{
  "num_hidden_layers": 20,
  "num_attention_heads": 2,
  "intermediate_size": 256,
  "hidden_act": "tanh_gelu",
  "norm_place": "pre",
  "init_std_o": 0.0,
  "init_std_up": 0.0544,
  "init_std_down": 0.0,
  "optimizer": "muon_variant",
  "weight_decay": 0.026,
  "decay_shape": "sqrt",
  "max_seq_len": 1024,
  "train_tokens": 114300000
}
Each number is 200 + 20 x the weight over its row's rms, rounded and kept within 0 to 999. Layers, rows and columns count from 0. The size before them is the row's rms in percent of the matrix's.

# q: layer 15 attention query, 64x64, rms 0.15, rows 0-19, columns 0-31
# k: layer 15 attention key, 64x64, rms 0.161, rows 0-19, columns 0-31
q0,079,242,234,194,210,212,166,222,207,173,185,172,191,195,198,196,192,211,191,211,205,232,185,175,148,193,214,196,200,202,206,157,229
k0,061,176,192,212,219,207,227,177,206,194,211,183,213,214,190,197,232,184,194,216,183,185,206,212,216,208,169,268,218,198,219,211,206
q1,076,199,192,192,211,174,213,196,201,205,203,194,201,188,242,221,205,191,186,214,210,183,197,227,181,163,203,245,246,195,207,193,200
k1,072,203,188,209,195,232,186,193,218,184,204,176,181,183,213,194,203,191,202,204,186,210,232,210,153,205,200,147,230,204,181,183,204
q2,090,200,195,198,177,177,184,191,192,180,208,212,214,191,210,227,205,195,155,186,217,222,200,184,191,202,251,161,226,213,231,210,216
k2,089,219,197,222,180,190,182,170,201,183,195,186,202,207,219,201,231,197,224,178,189,208,236,203,162,215,184,197,221,171,184,216,186
q3,079,168,172,218,202,195,225,147,207,193,207,158,182,194,220,210,206,203,181,187,164,189,231,209,206,201,222,258,194,213,174,214,221
k3,073,194,192,208,165,208,240,206,213,187,172,222,233,182,206,200,191,170,231,180,251,206,214,172,203,197,207,191,189,193,155,219,202
q4,077,181,215,202,189,208,171,194,206,194,210,179,211,202,184,202,146,181,193,193,218,186,187,203,236,215,210,193,196,166,193,191,233
k4,086,218,206,182,231,205,180,178,216,174,200,211,198,200,213,173,211,174,206,193,164,236,221,198,166,213,178,195,251,197,202,155,211
q5,080,204,229,214,159,195,174,226,182,201,194,215,196,185,186,226,225,185,179,195,253,203,192,198,191,206,221,151,222,178,224,189,197
k5,082,190,196,177,220,198,151,191,208,191,231,207,260,188,210,207,228,202,216,191,226,188,190,184,187,190,198,226,233,205,187,211,187
q6,074,208,194,196,226,174,240,197,200,188,183,229,205,228,190,195,192,203,194,189,187,217,208,227,223,203,176,259,194,228,170,223,233
k6,089,184,221,207,199,224,189,209,210,209,249,184,211,174,227,228,218,198,151,261,188,168,215,186,177,201,206,184,209,209,218,225,212
q7,085,243,237,201,186,202,178,216,169,188,202,203,201,202,193,233,192,173,200,178,241,211,206,189,226,213,188,189,218,180,188,176,250
k7,099,198,184,191,224,212,173,205,227,208,239,195,223,171,205,197,179,180,190,208,160,191,209,207,163,209,200,191,235,217,209,186,222
q8,088,215,203,189,207,184,193,212,220,205,234,192,227,172,194,205,174,187,169,187,196,222,187,216,200,213,200,169,207,211,217,152,218
k8,101,177,210,201,215,178,226,183,169,221,197,199,207,233,172,222,208,200,176,218,176,213,229,194,217,207,225,213,178,214,193,196,203
q9,084,198,176,223,238,186,204,202,201,181,170,224,207,203,194,195,207,230,211,196,185,201,221,222,216,196,182,236,195,237,170,201,203
k9,090,185,197,192,180,230,215,218,184,195,168,230,186,218,170,212,206,193,211,194,224,204,195,200,228,190,211,220,165,219,215,191,191
q10,077,191,158,203,204,149,234,164,214,204,185,229,197,216,203,187,176,218,196,222,169,237,249,206,198,208,210,201,192,193,217,217,207
k10,086,203,206,177,208,185,192,181,215,175,203,187,220,177,216,192,198,181,158,222,210,201,233,228,171,229,198,197,246,180,201,177,167
q11,073,211,221,210,204,222,169,224,172,206,233,169,191,179,172,229,177,178,190,178,204,215,181,202,190,216,230,152,227,198,211,142,184
k11,108,199,194,186,194,213,174,205,220,200,241,203,188,160,197,200,175,211,191,181,190,187,175,195,175,203,210,182,248,187,206,175,175
q12,084,206,206,174,185,217,217,201,221,193,180,186,232,181,184,214,203,190,199,207,203,203,267,187,186,180,227,191,178,204,231,174,193
k12,089,204,165,188,207,180,181,184,201,217,192,212,198,249,196,227,194,205,215,234,190,188,250,199,249,210,242,173,179,178,168,206,194
q13,099,203,185,211,209,199,178,204,215,201,193,200,226,172,218,214,215,229,211,206,188,192,231,226,205,164,185,189,219,188,187,192,204
k13,098,182,185,198,200,199,199,198,217,171,246,207,223,155,181,217,218,199,193,248,219,199,213,192,217,179,193,207,215,229,233,172,204
q14,086,188,213,212,165,198,192,200,219,203,228,203,201,150,224,191,226,214,204,221,205,204,219,159,165,168,190,190,209,200,247,187,182
k14,083,187,197,195,188,213,190,208,215,182,262,222,229,207,232,204,181,211,199,210,197,189,196,201,201,187,212,214,184,191,229,191,211
q15,103,177,205,226,228,187,242,159,188,179,219,185,148,213,199,241,172,190,209,208,199,183,221,226,206,207,216,209,196,193,193,204,169
k15,106,217,231,230,210,222,223,175,209,170,217,186,149,209,204,239,191,205,219,175,203,179,221,209,228,211,205,206,211,182,163,202,179
q16,087,162,199,202,178,199,199,214,210,189,190,211,184,190,195,208,213,187,205,197,227,191,181,225,193,166,197,171,192,159,202,202,186
k16,089,194,201,227,198,213,201,207,200,158,240,174,200,192,224,186,200,184,182,213,197,197,185,176,202,176,270,188,201,214,191,166,207
q17,086,191,218,183,199,192,158,196,179,220,219,193,186,221,181,205,176,204,203,222,206,218,211,240,162,225,207,204,198,173,191,205,202
k17,087,212,229,196,233,195,222,156,195,184,214,217,192,220,168,194,173,192,200,224,181,201,200,233,179,214,231,210,222,210,204,224,204
q18,089,194,188,225,187,179,208,226,169,168,160,222,153,160,208,221,208,224,187,198,193,193,202,187,220,183,203,214,215,195,202,219,183
k18,093,169,218,212,195,228,212,214,188,201,193,203,194,203,199,191,199,215,163,243,203,205,192,187,209,169,215,199,230,160,177,235,171
q19,088,208,173,226,200,157,235,222,204,198,193,156,234,224,214,193,184,201,206,184,196,223,189,204,188,219,203,196,227,177,203,190,211
k19,086,174,186,210,237,197,203,205,180,196,193,210,221,222,182,209,209,187,201,182,201,176,228,206,211,243,161,161,199,211,151,206,211